python train.py --num_hidden_layers=8 --hidden_size=192 --num_attention_heads=2 --num_key_value_heads=2 --head_dim=64 --intermediate_size=512 --vocab_size=5675 --hidden_act="swiglu" --norm="rmsnorm" --norm_place="pre" --norm_eps=1e-05 --positions="rope" --rope_theta=7770.0 --rope_fraction=0.5 --qk_norm=false --attn_scale=0.125 --bias="none" --tie_word_embeddings=true --parallel_block=false --extras=["short convolutions", "an embedding shortcut", "capped logits"] --init="uniform" --init_std_qkv=0.0413 --init_std_o=0.0 --init_std_up=0.0413 --init_std_down=0.0 --optimizer="muon" --learning_rate=0.00985 --lr_mult_down=0.7 --beta1=0.93 --lr_head=0.0169 --max_grad_norm=1.0 --warmup_steps=200 --schedule="wsd" --decay_fraction=0.612 --decay_shape="linear" --final_lr_fraction=0.0 --batch_tokens=16384 --max_seq_len=256 --doc_mask=true --train_tokens=99760000 --max_steps=6089 --dataset="wikipedia_en"
Each number is 50 + 15 x the weight over its row's rms, rounded and kept within 0 to 99. Layers, rows and columns count from 0. The size before them is the row's rms in percent of the matrix's.

# layer 2 MLP down (transposed), 512x192, rms 0.0568, rows 98-103, columns 0-191
094:51 22 62 87 54 63 40 37 26 42 50 57 52 52 59 50 49 35 49 43 51 41 13 54 61 77 37 59 45 21 61 45 56 54 32 49 24 63 59 34 58 50 43 53 67 53 54 38 58 61 54 47 37 35 27 61 41 71 29 23 31 49 06 35 64 47 44 48 44 57 45 95 19 68 40 83 51 44 69 70 68 51 54 49 58 43 62 44 36 42 54 53 33 76 52 47 64 60 47 43 38 53 75 52 26 53 41 33 57 35 61 59 79 44 67 34 43 65 43 75 74 84 70 55 76 50 56 57 46 49 44 62 50 38 63 75 41 32 49 29 33 28 71 54 35 21 60 54 35 72 42 74 35 53 69 61 55 46 49 55 52 27 33 75 55 74 36 57 69 36 49 61 66 70 64 41 65 57 60 60 47 58 61 22 54 74 57 52 48 60 66 51
091:30 64 47 50 42 46 26 40 43 33 70 35 45 57 62 77 38 32 56 49 53 41 30 72 49 27 71 64 33 52 62 38 31 60 35 37 57 47 71 37 47 16 80 50 67 60 41 72 36 26 54 46 70 64 48 79 73 54 60 46 54 18 19 38 62 55 36 32 09 32 59 60 35 52 32 65 61 13 59 66 66 68 63 36 53 44 48 46 60 73 63 55 58 56 40 59 37 60 76 66 53 69 33 56 36 47 56 16 53 37 44 36 77 49 56 66 21 56 55 54 42 50 59 42 40 65 54 55 41 46 31 35 62 47 44 67 42 41 50 49 44 43 56 44 67 38 48 88 63 40 51 25 53 53 64 68 38 49 11 61 56 47 29 37 45 67 39 58 57 60 00 35 42 46 32 54 45 68 45 67 46 57 36 66 34 44 62 36 51 50 45 57
097:47 62 42 40 68 27 44 22 45 37 41 65 64 17 33 62 46 65 47 68 43 26 47 60 61 50 15 45 51 70 58 49 37 74 43 81 49 21 57 28 53 36 31 66 58 63 45 82 27 49 54 59 53 72 47 22 50 29 44 34 66 52 45 44 58 33 62 44 69 56 34 45 51 56 41 32 46 40 80 34 29 49 80 28 43 58 61 44 71 58 59 74 67 47 48 38 52 45 62 66 50 44 61 26 16 49 37 44 63 85 53 58 45 22 53 57 50 44 64 41 25 45 54 52 18 64 63 43 68 36 60 51 49 48 46 72 62 32 26 79 58 57 60 57 58 47 42 63 71 65 49 38 52 66 43 43 62 67 38 72 25 65 59 55 53 41 16 66 27 32 43 37 38 31 34 46 60 45 62 62 40 35 40 21 41 27 44 75 46 60 50 27
103:20 48 53 28 31 35 66 49 38 80 38 57 66 31 52 16 36 40 15 49 52 58 72 26 31 31 60 56 46 53 52 64 39 36 65 51 60 82 47 64 55 74 34 31 77 30 34 50 49 54 29 65 33 25 50 31 44 16 58 30 35 20 41 45 23 61 51 43 38 27 48 38 69 41 57 30 50 51 60 57 54 35 56 50 30 29 44 50 61 46 40 53 76 45 45 44 43 60 32 56 35 37 50 49 43 37 49 60 27 24 51 52 63 48 57 63 42 80 53 42 44 48 69 46 35 73 50 63 23 23 46 42 36 59 73 49 24 49 54 62 34 72 45 06 44 68 38 54 36 31 41 62 71 57 46 29 48 21 32 37 40 45 67 52 51 74 38 66 40 14 48 37 37 29 66 39 49 42 41 57 53 71 40 46 63 50 61 49 53 35 45 57
087:41 84 48 38 60 43 27 42 48 68 54 62 82 64 35 52 60 37 49 29 51 53 46 42 43 20 52 63 85 67 46 50 65 29 21 42 53 69 54 59 63 51 34 76 31 31 54 42 56 34 35 51 58 69 66 24 26 54 44 65 41 56 63 37 53 74 48 55 57 66 47 37 44 65 56 49 81 89 38 38 63 64 38 51 56 51 42 38 44 53 51 50 67 37 43 43 51 64 89 31 36 34 26 49 19 43 52 39 57 40 21 49 46 53 41 72 60 69 48 36 59 20 53 32 68 43 50 68 53 63 52 50 04 56 42 36 45 19 56 50 29 51 55 45 21 52 31 53 41 48 53 62 35 47 34 36 42 51 27 42 48 21 28 29 35 38 49 57 44 42 61 37 63 44 06 43 69 65 45 27 55 48 41 42 53 29 71 30 48 40 52 38
086:45 42 56 54 68 30 43 68 35 52 73 99 75 42 34 71 60 44 50 45 57 52 50 58 63 21 48 44 56 70 23 61 41 60 52 60 32 50 57 33 32 64 37 62 57 31 72 49 70 37 46 49 33 68 70 42 58 78 31 46 29 60 58 57 57 54 11 48 55 59 53 60 28 52 47 52 36 63 39 65 42 28 24 69 50 44 42 38 25 48 65 50 72 71 56 48 45 35 49 48 49 46 38 46 40 47 71 72 67 67 35 53 24 55 79 77 48 41 59 61 55 56 53 42 66 31 51 64 65 40 44 62 36 30 37 50 58 35 58 57 52 52 42 37 39 32 37 44 65 33 35 52 57 47 74 82 55 45 51 42 53 00 55 59 50 34 54 38 85 80 52 34 20 52 70 38 73 64 50 59 38 47 77 40 54 41 31 46 46 47 72 22
# layer 2 MLP gate, 512x192, rms 0.142, rows 99-104, columns 0-191
089:36 56 32 32 42 29 59 43 58 66 00 64 54 54 45 51 74 47 74 59 83 63 35 32 57 26 35 33 29 51 58 50 78 39 51 32 45 63 42 61 51 52 71 52 60 40 43 43 49 72 50 65 53 62 43 53 68 49 14 30 49 62 63 40 55 76 47 32 66 49 62 59 69 23 57 45 23 52 77 69 38 78 65 25 51 68 63 31 59 46 63 69 38 46 55 57 61 27 40 61 79 26 66 32 49 86 64 45 51 43 69 57 45 43 41 31 70 51 54 70 53 61 33 57 60 45 63 65 37 37 48 52 46 29 73 55 46 37 58 77 38 45 18 53 60 60 62 55 41 25 35 39 47 54 27 64 64 53 58 40 28 51 70 46 57 58 65 51 50 87 35 51 49 44 44 50 78 59 36 49 60 64 52 70 48 35 56 72 36 50 25 22
097:74 19 72 14 48 58 49 72 15 48 30 26 72 43 60 62 37 62 71 09 37 40 37 57 45 46 58 49 39 33 63 56 41 41 44 50 43 31 44 56 64 24 56 32 37 51 72 61 68 71 56 56 49 42 31 45 60 49 19 72 41 41 57 81 53 59 55 43 49 59 48 28 68 40 43 54 49 45 49 70 64 38 48 50 54 51 26 44 46 52 62 46 47 35 23 54 64 35 76 58 38 33 03 24 51 33 64 60 35 39 43 71 49 35 54 48 34 48 32 38 56 36 49 34 52 28 53 42 31 44 53 34 60 47 51 33 84 50 73 49 54 51 70 35 46 31 41 37 48 73 60 32 44 33 32 73 55 13 23 47 32 45 56 56 41 16 46 51 63 48 28 55 28 64 58 37 72 63 30 59 59 71 41 46 36 64 68 51 40 47 58 61
096:58 18 68 34 65 46 54 35 53 46 59 30 71 36 32 28 54 72 92 31 52 57 65 58 31 39 45 53 71 65 68 70 56 20 63 47 61 40 35 58 56 32 60 74 51 46 46 66 61 61 56 45 28 61 41 29 45 73 55 59 47 37 24 69 61 70 63 47 48 73 38 35 48 33 54 41 54 66 44 44 41 73 22 20 47 51 46 56 30 34 60 67 72 45 51 72 64 64 40 60 20 47 38 48 71 52 45 47 45 49 67 40 10 40 38 51 55 63 67 48 59 34 65 42 48 47 63 59 60 55 31 61 52 47 70 60 57 55 35 40 57 72 23 19 32 34 82 35 41 31 42 37 44 40 66 37 54 30 66 73 48 41 45 26 55 25 31 38 48 38 24 62 69 73 63 48 37 51 58 46 55 69 46 66 34 54 58 71 34 54 14 65
086:72 60 26 51 48 64 61 65 20 47 45 42 66 59 46 72 57 59 47 68 52 30 41 80 57 51 68 43 58 57 45 70 42 74 33 58 47 75 21 39 47 26 35 69 62 46 33 53 66 59 35 52 66 45 52 63 47 73 44 40 64 62 54 67 57 64 47 55 56 48 78 27 46 51 62 75 65 56 23 50 68 37 55 46 48 79 65 49 61 87 37 69 65 48 63 45 68 51 72 65 31 41 67 29 27 43 43 78 38 20 43 68 48 59 53 35 51 24 55 41 46 63 42 55 23 70 59 42 36 78 24 61 62 50 41 70 50 47 62 25 49 57 56 09 60 37 56 21 45 61 66 44 48 65 36 58 23 48 58 44 57 23 47 34 41 71 49 23 53 42 19 46 71 42 51 58 55 38 66 30 55 57 61 63 29 35 43 67 30 30 67 59
080:25 45 21 47 25 50 45 33 34 26 38 68 68 39 66 33 25 51 45 47 59 36 27 62 42 39 51 92 37 62 50 34 36 66 19 45 54 25 70 68 37 22 55 25 66 48 61 20 60 48 60 33 46 78 38 49 49 38 55 51 63 35 52 38 59 52 34 39 39 69 51 68 48 64 48 59 51 26 50 61 50 46 45 26 75 37 45 47 61 99 42 58 47 78 66 48 55 40 49 48 36 62 41 74 63 53 40 48 81 44 31 74 31 62 15 39 68 57 44 39 66 64 22 43 70 38 25 46 31 29 49 38 56 66 56 46 53 55 43 70 64 61 47 44 58 56 41 42 63 67 69 62 51 42 22 70 61 42 38 40 62 40 23 49 57 45 43 54 55 30 47 32 51 73 40 43 43 36 41 46 50 48 41 45 21 40 23 61 40 60 65 62
067:35 91 29 29 33 53 82 67 37 31 46 47 78 51 72 49 49 56 57 31 69 28 47 55 61 53 66 44 58 27 38 53 45 79 14 34 44 49 56 47 39 63 59 42 57 64 57 63 41 26 47 47 20 45 44 56 67 44 43 40 55 49 43 16 53 46 35 31 56 63 58 39 36 73 64 41 44 19 40 58 36 51 63 44 48 39 74 54 47 56 36 61 33 61 36 61 40 41 88 49 66 76 55 74 29 55 68 52 49 27 58 27 30 59 64 44 52 66 44 50 48 34 44 68 35 59 55 55 85 60 56 56 57 50 40 37 36 18 54 86 59 42 56 86 59 80 60 58 53 39 51 47 58 51 61 54 42 55 57 58 60 29 28 49 43 42 61 50 42 31 67 25 52 40 50 33 85 34 67 42 31 58 64 63 26 44 36 65 44 62 55 20
# layer 2 MLP up, 512x192, rms 0.143, rows 99-103, columns 0-191
089:65 51 57 43 57 50 28 46 43 37 23 56 37 54 41 60 48 60 86 62 75 33 48 26 68 60 44 55 20 58 61 71 48 72 77 36 58 67 52 60 29 78 41 65 56 36 63 79 34 43 43 34 72 51 56 28 65 45 33 43 21 55 56 30 60 42 43 53 37 48 68 55 52 45 44 40 48 73 52 44 40 73 70 51 47 53 32 32 36 48 67 83 27 54 43 83 52 41 29 11 52 29 46 49 47 81 65 46 49 41 32 62 44 28 42 29 50 29 55 42 48 44 32 58 63 59 62 71 37 65 22 80 71 25 34 56 34 39 62 63 40 70 65 60 54 44 43 46 36 40 56 70 57 57 39 63 61 61 43 58 36 33 63 46 36 46 56 24 43 58 51 69 67 36 55 64 93 34 59 32 63 52 56 41 44 43 40 76 60 65 24 55
094:35 72 84 75 38 56 34 47 46 48 41 39 55 52 61 64 66 40 62 53 71 65 40 67 60 52 42 53 47 56 22 74 58 49 48 18 57 48 54 50 73 92 30 41 64 56 49 51 61 56 55 41 26 36 43 53 32 55 47 59 79 59 58 28 50 39 59 39 70 83 59 39 31 32 44 48 82 51 43 27 48 32 40 66 54 40 48 84 38 47 40 75 63 60 51 53 27 76 69 69 35 61 33 54 42 33 68 31 67 50 41 68 57 46 46 62 40 40 54 42 37 33 47 32 63 31 44 71 55 63 64 45 33 50 40 42 76 68 33 80 40 45 54 37 59 44 51 91 32 32 51 64 71 24 41 65 53 69 14 36 46 63 40 62 50 50 20 53 47 61 62 52 49 26 60 72 61 46 27 49 65 64 62 47 84 47 49 49 58 29 66 62
095:38 59 65 51 21 45 64 53 39 62 65 19 73 67 51 63 67 44 36 75 57 49 71 54 59 35 53 37 53 22 80 53 50 44 56 51 60 38 60 66 81 67 27 56 43 56 46 25 51 61 27 50 60 32 76 67 85 43 46 52 17 73 51 38 24 77 60 45 76 55 20 46 38 50 65 66 53 53 62 83 30 42 57 71 45 44 42 49 69 63 17 45 26 39 33 69 60 35 52 64 62 49 67 29 79 60 25 47 56 67 40 49 61 62 77 51 84 55 45 39 62 36 61 53 39 52 55 71 21 66 92 42 30 53 52 43 51 55 60 39 68 41 62 36 56 59 69 55 70 72 54 43 62 48 54 45 52 60 46 59 27 53 37 69 62 61 38 46 33 30 51 50 22 32 51 67 40 48 61 47 49 39 59 22 55 66 53 42 48 54 43 56
084:50 67 45 43 49 60 36 21 39 58 30 77 42 50 68 56 52 35 48 68 43 60 38 49 47 48 48 60 46 29 68 67 61 80 48 46 82 62 33 41 55 75 48 54 43 40 76 59 45 43 43 36 40 78 47 60 23 65 41 42 55 52 51 84 49 41 56 35 62 42 53 43 46 73 41 58 30 11 41 76 64 49 54 43 72 29 34 64 44 46 34 51 82 38 67 24 60 44 62 60 77 48 47 44 37 47 26 66 47 49 56 46 52 78 52 51 35 24 44 77 30 56 62 61 47 49 84 34 68 72 57 41 60 38 41 44 47 22 41 43 30 58 25 64 51 56 22 42 54 35 49 25 49 42 46 23 62 57 47 49 64 84 51 56 65 67 43 62 51 57 44 39 64 69 69 58 23 19 52 68 33 43 70 28 55 49 44 33 53 90 35 65
092:49 44 39 52 37 70 25 52 79 74 51 50 51 50 47 65 36 64 82 46 38 22 33 45 67 53 42 60 64 40 37 47 23 55 63 67 59 29 50 77 30 40 52 36 67 80 13 70 64 57 44 35 46 51 40 69 27 35 40 49 66 56 33 44 56 48 44 59 57 42 63 39 73 58 36 59 72 64 57 53 50 97 78 38 62 55 61 47 51 53 58 37 66 49 31 26 51 56 47 34 53 38 36 42 74 39 44 63 66 33 47 44 71 51 73 50 42 56 53 59 32 66 65 32 34 67 54 60 50 82 52 52 56 70 70 57 38 47 37 54 57 45 79 43 83 33 48 64 39 48 54 53 80 55 59 06 50 47 27 49 43 83 65 68 58 61 42 52 39 44 34 47 40 48 42 65 47 43 33 92 41 48 51 89 43 59 61 34 67 51 50 49